From a checkpoint of a small transformer trained on Wikipedia: 5395 steps.
Each number is 128 + 32 x the weight over its row's rms, rounded and kept within 0 to 255. Layers, rows and columns count from 0. Numbers have three digits each. The size before them is the row's rms in percent of the matrix's.

# layer 4 MLP down, 64x256, rms 0.169, rows 11-61, columns 0-127
089:189091123143199149161144043078153127112143141118129100143196146068106145154109122195127128122100122142108134139130094155140102134139094137211141149135161071174138155109108127100132062101071164139153141067164033107154176172160131204169110092096156049133213160101135127146140150139121161076118105133141119131114153155119119124136099122105175149107145172115126129119108077116120139102137
092:041136097140139119091114140101149092098169155080178113125146117102087112153155083120165108112083098091124113093146130085160135146137128134116109125089129126169141108113140109150076119116087092168106100162134085061149054110102104123120088108117124179042150167082123143142103126116132064128192140113074110141083125145113145118102106145134137116123165094228113158136099082143102128119088
113:106125140140120135156125160164129128116093123151148118094073107126125154112109129229128125139164110108060154123127144148136114116115137152114099172093146121157123112167163125116162151143121106137071103135106101110135099179132119159153062150096132114132040167098104137166135067062115051120180140139176146142128126149177100118086094066110100145155094182055131053086131121131148111153081
094:108140110168112080105109142166115167128187178100123103128127135138120117147114059125092136090140117133125154083090122140124154104201095155151167182090133087098122095152139109123167221105188170115225165107121138119137165124110152133134112145137124129105162141150151107139154162103108130102098181166133199098208105160165137069072058106185155089120105124175196150098126118152176112114142
111:111112128112100114103135136123120118134134108132140132143139123125110147130157121119132075097101107047117093111128092109195169107109135115113122104086116124154088091139099177116102158077097165155166070108132079125117141159073078153123150119102150180146132073106128082148117147110106137180124121114134183158076125111148205158041151134137115126151144128116101119203079118208105124123092
100:175067125119118144133156182085175147126110119112106157134153194117123147164066153106097140081115093158104145104160150139128151147164194109099172145134120184192082166161107090149167084174126111169094153120121175103123030151116124127232161124131112114054151145021147168122122126139188152139132146130099132138166178121087181136140107117141084132160165128100098130164070125129092155187146
094:139136069146122091123128119133145104101177116141146141164126162143141131081121164139051092145123197096117128149133145099090066151096080124181126092030174188027120112104106114114120111202177119153070136067177144145102161102109160130069107093103119133059162109154109106163139092159096096125101092107183176110129159104100096118149100173137089128102076118131169205107112151058114175096154
091:055116163190127086074166181109151147124086124143116183147101130130143113109142131170140209128148131113161133125147055104152152129111130135125103161160110132130143150161120124133106134132067149160132142147196178163100167145159158138100098143040120051134125115195180107105110137205120132121160095084083157141144095128151091143131089176093109081104107146191121158171148125073149180177056
100:143085076113130151168153158104119122084128120080148123083149137110177155106097109127185160089102114105087128085120121113062095153101165141086089143162047158191071169124103138152161091113146145092089092136110135175108136092154106126120081146100058103157112135121158182167106099133133137118138104144131085119079107101140133127027081092103104116113052181042144138155057093112052160248183
102:197232081092138135082145085096160088150136116155127135125108125142090100104132106129132118133117169129150124082136161143075127088155128098183098104117106119134104154124134177173117183141168132137128143157168119105150081188126106131127122101131154114132229168139112134181123109111135167161151125085120145083110164084169133126168102134109083108173059169153135151148127127174115121169118
090:121090000081119078153110174145111090087171082128141126135185137108170121156122185156139136141106196137119153114083151124105127153130110130111071144144107154103095130126111115150116164162134088111097052133115129116093085175146137127145138182146190146168109189118112166140173087178124097182095157151151089159147062163106144161139153133051177116183086123095142019089108120084114176120150
094:216113191148119152177148108156109153146126126110135131146095123073139128113145189170166175169159103155130176139139130178152053071132125170146135149105157127093112143119151046150087168164106117097168111167117100137129168122117181114135118142088083120189068115145147134061135140157095153124150133162146171142154119116118135124157166066174144105130133178104160087178091119122154139125127
096:138159149127136127119127140075117154139085073106110116115053128130117106106144096147144143098141145106099124114146122131132134068161131022201112146101122129066118157164129142139107153112126082112073103138082132053169122152149170154173126070125114129075138060095062143095130103102140141173196103115086161121070155098122101182191145122102155147141090137175104183152108117122115128099149
092:175172113095158145131136098081178107095132149095118138142092138132161149138197148170072094154087117085142145108160108110131149105107184116110179169145090148210126158116093113115116176139113114133096184088145174096141092138097051161086165098083068047100097165113125098129119152148192117135182130153132142133151094117183084130106175168110140124126095114151138078140141143119112185127121
108:142167152096089073153104115079133098163169109137102161122113137176121124163155107175126125095111154127126116056128118136126136103127166166158168150149101093159140118135143170144110141145189129100094111118110146117118098078100133063112134080159125195091097135170089104130190142067165131187125205124097165116144132141136111165114186145150126119136166151113193118135129112084144125203115
089:128084114130126165118116155123097139154116117061103166219184169129133143055149185151181152175118135131116083166185144136145141136136108154100156138149140151126095112128125134146119066074040137154119174156107077077106117144109093109146096114140095166080174159087148098178132129052104170107172071134105050155122135141053177130111147096134105111139156156191128199141085121248107133145108
097:149137032128125096128118126158082165160102172110095144095144106102178122140117087147073155054152133110096123120088149150104177127097171174129207091083179131137093085091139114084083103130110121094145094104103211142140129125104133132134142162163101140130091104101126172173169121104127079122136135124147134149162112109130138155140103086167138165086118178167166103106134187149119123097178
109:107113167158093172127108121086109109134120127145151145104094134128138106113133159094167131081085129153108098150079064143150138150133169115155083141142137128162128134122066117161103107050151141160076107169131111162080175131126143151128179179136144043116088125081104127170129178148230144147118177161134132121141127146102183096189147110119082111101156105155092106179115196137095148115118
096:067145188145109165142087111094180130146139174127169144102113058117098184171081159118112119157110103143100184138161117110125164129099132144126130065178105116087141117150109168120136164091187159107111206135134164121126124163147130108037137079132141109190196102111097160137138123134211059137153149143098143094083141165055126147077126129165123129108219117090114193153173138185153127178129
100:139080153101120144129130144119098115102061121146133129104180151096097111144200116102120105074083122119122065094157072157049113116164142084208189151104137054136142103102114114119099114079158121146065130129156080118101064133086099155160099066153108135143130093135041151143059124127111098128105154038114137091157136107132137096127132137148157100136124178111150100096122127098122137126086
099:132131120063113115125129127106071157126124102132159137138124136105219158122125153181129138174159100101182127138110146120104151110150186084080099171099129169135125084145115071135104143105079147100103147123137093177158156126150135135084161157153136169148115088173179123067096129139099165172019163147122174129139146136096165086099087150139152153106122072079146084113110117152189158101088
093:047118170110122176109155128099130084127147119136144143165140117109106146166074147134091112133105169167124071104063119142122152133108127175144112119060074103104169155093139135147112106154083135158127102142078128149096107150171127155113135161134108060117107137068132125144070143128138137121181157141134104173142084080092091080090065130117145155101213079110137167163126141092156142115144
107:107118090099089120149097146182106126107079129167097099145116161156177151112058127075088110119164080084145130122128095101178137116111137110122193159146199144084177180171133123107150127145115130111157136140139092090088100104121126104107128086173086115101152103182163114157157122113109140095091194099130113118144128116124117138169162087146151100195149102102127087123200120094143134100135
089:138141114091085116145113147185122130138203070146151134107109082082131135149158056117121181199147131141144166127101184183059088114144190120118062104148116106123136128120143207090137119115120145110112109105111134124146073103124122129140150134157081166104108084157124097199114052079108132136108170131105115199084192164116111130067097149153112139123166108175126115108132104066134147125115
096:117116195125160153125099148058159150144128108141135103094120163105097104148154093084152103140099153114125141123143140158124133129132105080172141102163108135105148114179128139162103106166133151134150163129131136175155179117128120123116087102139175180190180104162086142110113128103126091142075106084199159186105116154100076114178241218173139096141120181113116154122130095126109144141132
098:210168164138130097132167088193087132129236129095068151172157144103168122122191127065099147150156098140150087184127152127132083186105173097121118097162172156130169174075146084100104091094136114136122120143157125174120114096112087143159165082136131181203137113130162101111111130086156164144132152152078123171079135130190153107151081125100182133127189078144174126130159121160137147107108
099:140089145129136137120168134151102152079143106108141165148173123175098103089092143151222136166152152125096133119150123119125112173130080133186185168131160169115108127078118135198151160147160082075100157197056148121135126179138100088130134102094101134102138130144129118171140084124119137163212127157115131087155090058153162114073080112114194116162100151176126152085135073102120073147158
089:165115103093097084122157160137159150099119168158164141121140113144162101137159088120089126137127101111083193105146178107117163152169191122114129130159107162126130180140120148122110105139134159085082104111133180127130159141134092163168213190105131216136140193072123121162080144156175113136114074130126111119131160099118127076152170102093096132110187166142123125154153185053152131125058
100:129113153154127078105152150123120165175136132101119103159084103174156147142148111110077081137122159152170117147101117145121141176173162162159107142115129148177158110079133151078114073143103128152145138082139172154110081091094117136111165085120095165144180143146163143112205090114140099079075148094103131146114161197194154130089097046056144121078177091204087107125151126074150099031142
107:170150117150124151129147083101120092159156137157128130135136164100133174125130178091110151126135156115115168140152092165081175108129087141130100197070139109093101128118143062113094126198092120191176126124137139154080056153179152163121115115124148090149091122120126155061157129148115187134149107106122142086130122095138074132080114186086015159097145121123167129123110174221191120178122
103:126132121123110129061150128191068132112109153083074106123142112135116117129121131153149105130159088097141093158076132129191145118094141100124079155157092142106098101128111137158189154094130145113152173142141158085083125133071159063144157105127119124139109077117129144086135154159077056125136107142157176117095109117151088086128202120125149161144138047164068173152130134184125080042124
093:148129173137165149153113103072175159156159145150113105124079149144109133146141040101152075105103175117178140152150099198129081186087116119079193103126160093160139123106101117145133109138203146132150123161140149127061146060105130054086153094152165151140173120148154142118133114133160128132108153156120116125101191161185113139101073077099139125137091127101123107151124143167114146100147
104:158164124100155071198105113076087162105115163117118154109118124144091101128136113202129184085082093063114162133139131121039131145145125113134118098093121089156153139073130132128129165101121102108154162150197177138177129136168146102130115077111112154233139107159156120131096114101140172136112104117147088101093126140133147148151156154094124109162109122110119130143133145150104117141150
099:098090127160137130137130133137195092119134145132174134086111105140167128077125111072082097141112112111125114141142132061155164111129109131127161096137174118032156169133089158090149107117132105116128177086125153089142199107095101118098154151139163171034184122150131153074093181112127118135155143115143094122133144173084193177140140136152173152107131126140129137091153098126123123087135
113:057146038125161135123080147162086170162074144111114150137118097153126118142143147088087089104147081114135141099135186154165112094177107118168135142089105099103123120136155138075135151122136167150204102082158107124105138111123154158138116132172159122102076082176135131104135122150103124135058131107107146124108118133119096166121145128130109147058045095131146139132130165097093106123111
098:141122111150123134135140111089197147121120180105151126100149192181110140159129139135090178103115114128127188108189114101110155098170140184142163115107133132163145157185112110108110153140113147188117150094138064150110112108102162122197131122085126254105165208147192141100115139115144142148129113128122091149147225158047065104179162196125119150136139201136156102158148148130096148152162
107:115109107138106147142083135189158127192172140110149109128155133157135134104099121127099177147165152122132183159117145115166144142156068134116189098081143099129109119156115144095156112174121153108170116088168146125197202094138171122152119128198113196134089140116194131070172139139071125108156130140109104148125153110198152137117135092132136138119145161125092156085135121087154121128130
111:086155077158086179122115126145124170145138132175153105126141125151134077164101126077118116085158139072150100122108096120143127124123101105104093128132136110157129189181168123088146091190094134118148172092160083078084136090126167131153135168140119118109095153096122073076073101138086137119073121153108149105048083138156135120115187132129114140172154095156094136090122161076148192078131
102:185109051171177192126171117125088105102124155127121138068123156163084087142183103086094133158115193103128127085151125133080149189153105164062079105079114118168163168116172094110106132152099165139165061089145105047098067124097130140086171156124154108197101147134123119088106098118109113070160041121150060153097116160089162163111116141126094096121119120083095141115159134066134110159152
106:076148100135103094135117170156104139141105163149137098140169092115093185107086195131151088123156176225182103125130175131134083096084147111118090135187083112102135036135139127141135133149150117074128122121138101195147158149148134094169122175135093061117123095137095112123155136142127120119191159126140166149153157101171151092128106106144118146046143097107167067083143134127132125063168
099:146160118160153172112082130056132123164082133160164068141123118128144164167109118133146124110114106156108118113097150119189191095108064140119081113074126116162111130168125104137157123137121136150170160139072048115158111159122088206132125090148132107168103170097103122190143158125129057174057127106208102158129177160140084189172127107124117136101111140154080096111158104162162103085169
090:177100120085106092089122181126125093178156172117089133161147120167095119128164096130156134128167104159092143136126127101166125155139138133081103101177111133164137125084161149141121133125087120084104135133120215169153094163124091171048142149098088184130127068132116173179152169110116123153151103178124126083167110127112109106161083103125113166124119070108120155077127139183145163205110
094:153110196128124096128166098180077107123077090114052082113116111112189071131111182136150091114157149119113075120068096127144166127152101115085088146153062151072164117098088130137108145132124082135069107137180133185108133067136146124070108134160114091153165114140098117173095138123126135102131129104131112139126095085157116121080122160092090119165109105130116153116147132191104088160048
115:103133080090139105137102088175084147118116122148156153185064063143082142135037124182124129127111100171108139098135166091115107094125121159099128137166126152094093141128126140135106171146172140091140142156132097146137162137139122139118101195077103107128119149152120155154134034174160178119059102173105096145143102146122135115134150099102109134148080223112145136113100149187100105137112
090:115120179129125140144145094176177080112126126146127139089082145077126117150146066025117148135149097151136109133153149114091125120118112084095139091130155056107140145127086158135135131056152108123134069115105160124127095100108177113124117146131140137091133113163097133063110131195119173102170173069108123112156147152131132110130177137144051156110125126097091062143113124091131114077122
102:166137110111109138099167173118172156182215119154176149127181167108127072135087147081101132095133119143126127157161120158084044143126155070134089097167099160141128102065100127119189143114090104127097108096110130115125121150138145127172167099107109246163137110110100098116085106187092124120106138159162132091133172129181118076104183098108150124129200088071115152187128145120162129125106
099:074139156060118095178100124091102130084048141113113115106143107122097159101120144135139111096164094093122110143121125122124086080056184126096163159179103107121119103122136182190137134147077138159126135155103159153157132120108117161188103170125093089100112129137157149153164174073037142114142112103136122125151114095042069114147137097195126133145109120147097107133146107147111135176087
096:046081086183102110113099135091167164127093099133088108115104144145128123104143079208123131075078111129127156121118134094126123096091136131127168171132144134195096091187103099149175172138203098070190137106120169153153108164059140090118157072125135085083149158142166091135125110112123114128075120162160133125188109170109181151137096097155130080142111112045131141128086051144131121201195
098:192150127133145146102162113152162074111164179171119117074154122148185139139158165139153134126140163140153091159144134128189197171103126160120158126164154144067159155158166152095088100109161138191127053130154083162190210164138111092092149111106179130147077102119151086124128115104154118162075085072168115145138193136109065125135140120071163157115169184105131151108136150126110084106153
107:118181092172108132139156047170110146118114097167101109151116079144098108116092150151103120167202149089152134166136178110135147153163127169117107154134091119113098142108143145109167116161151172138138098104118118138180216136195171134117124188127189164101108164118161115094129104101085123121168099137155189170115122139143057152175127164197117090103206124140188143153141163124121095175162
097:077179100142144126138133121169121101134094150174134121084151112121097124132139127124170122190108118127092094144086114143093092171152155098140147091103144100182083141164082067124152174103174118105108124137124069131099153211120110137105162151099133103187180158055130131107097175151123118153140158115082099047122072129129105106164191146096066118153111148148134109087102184064118189140166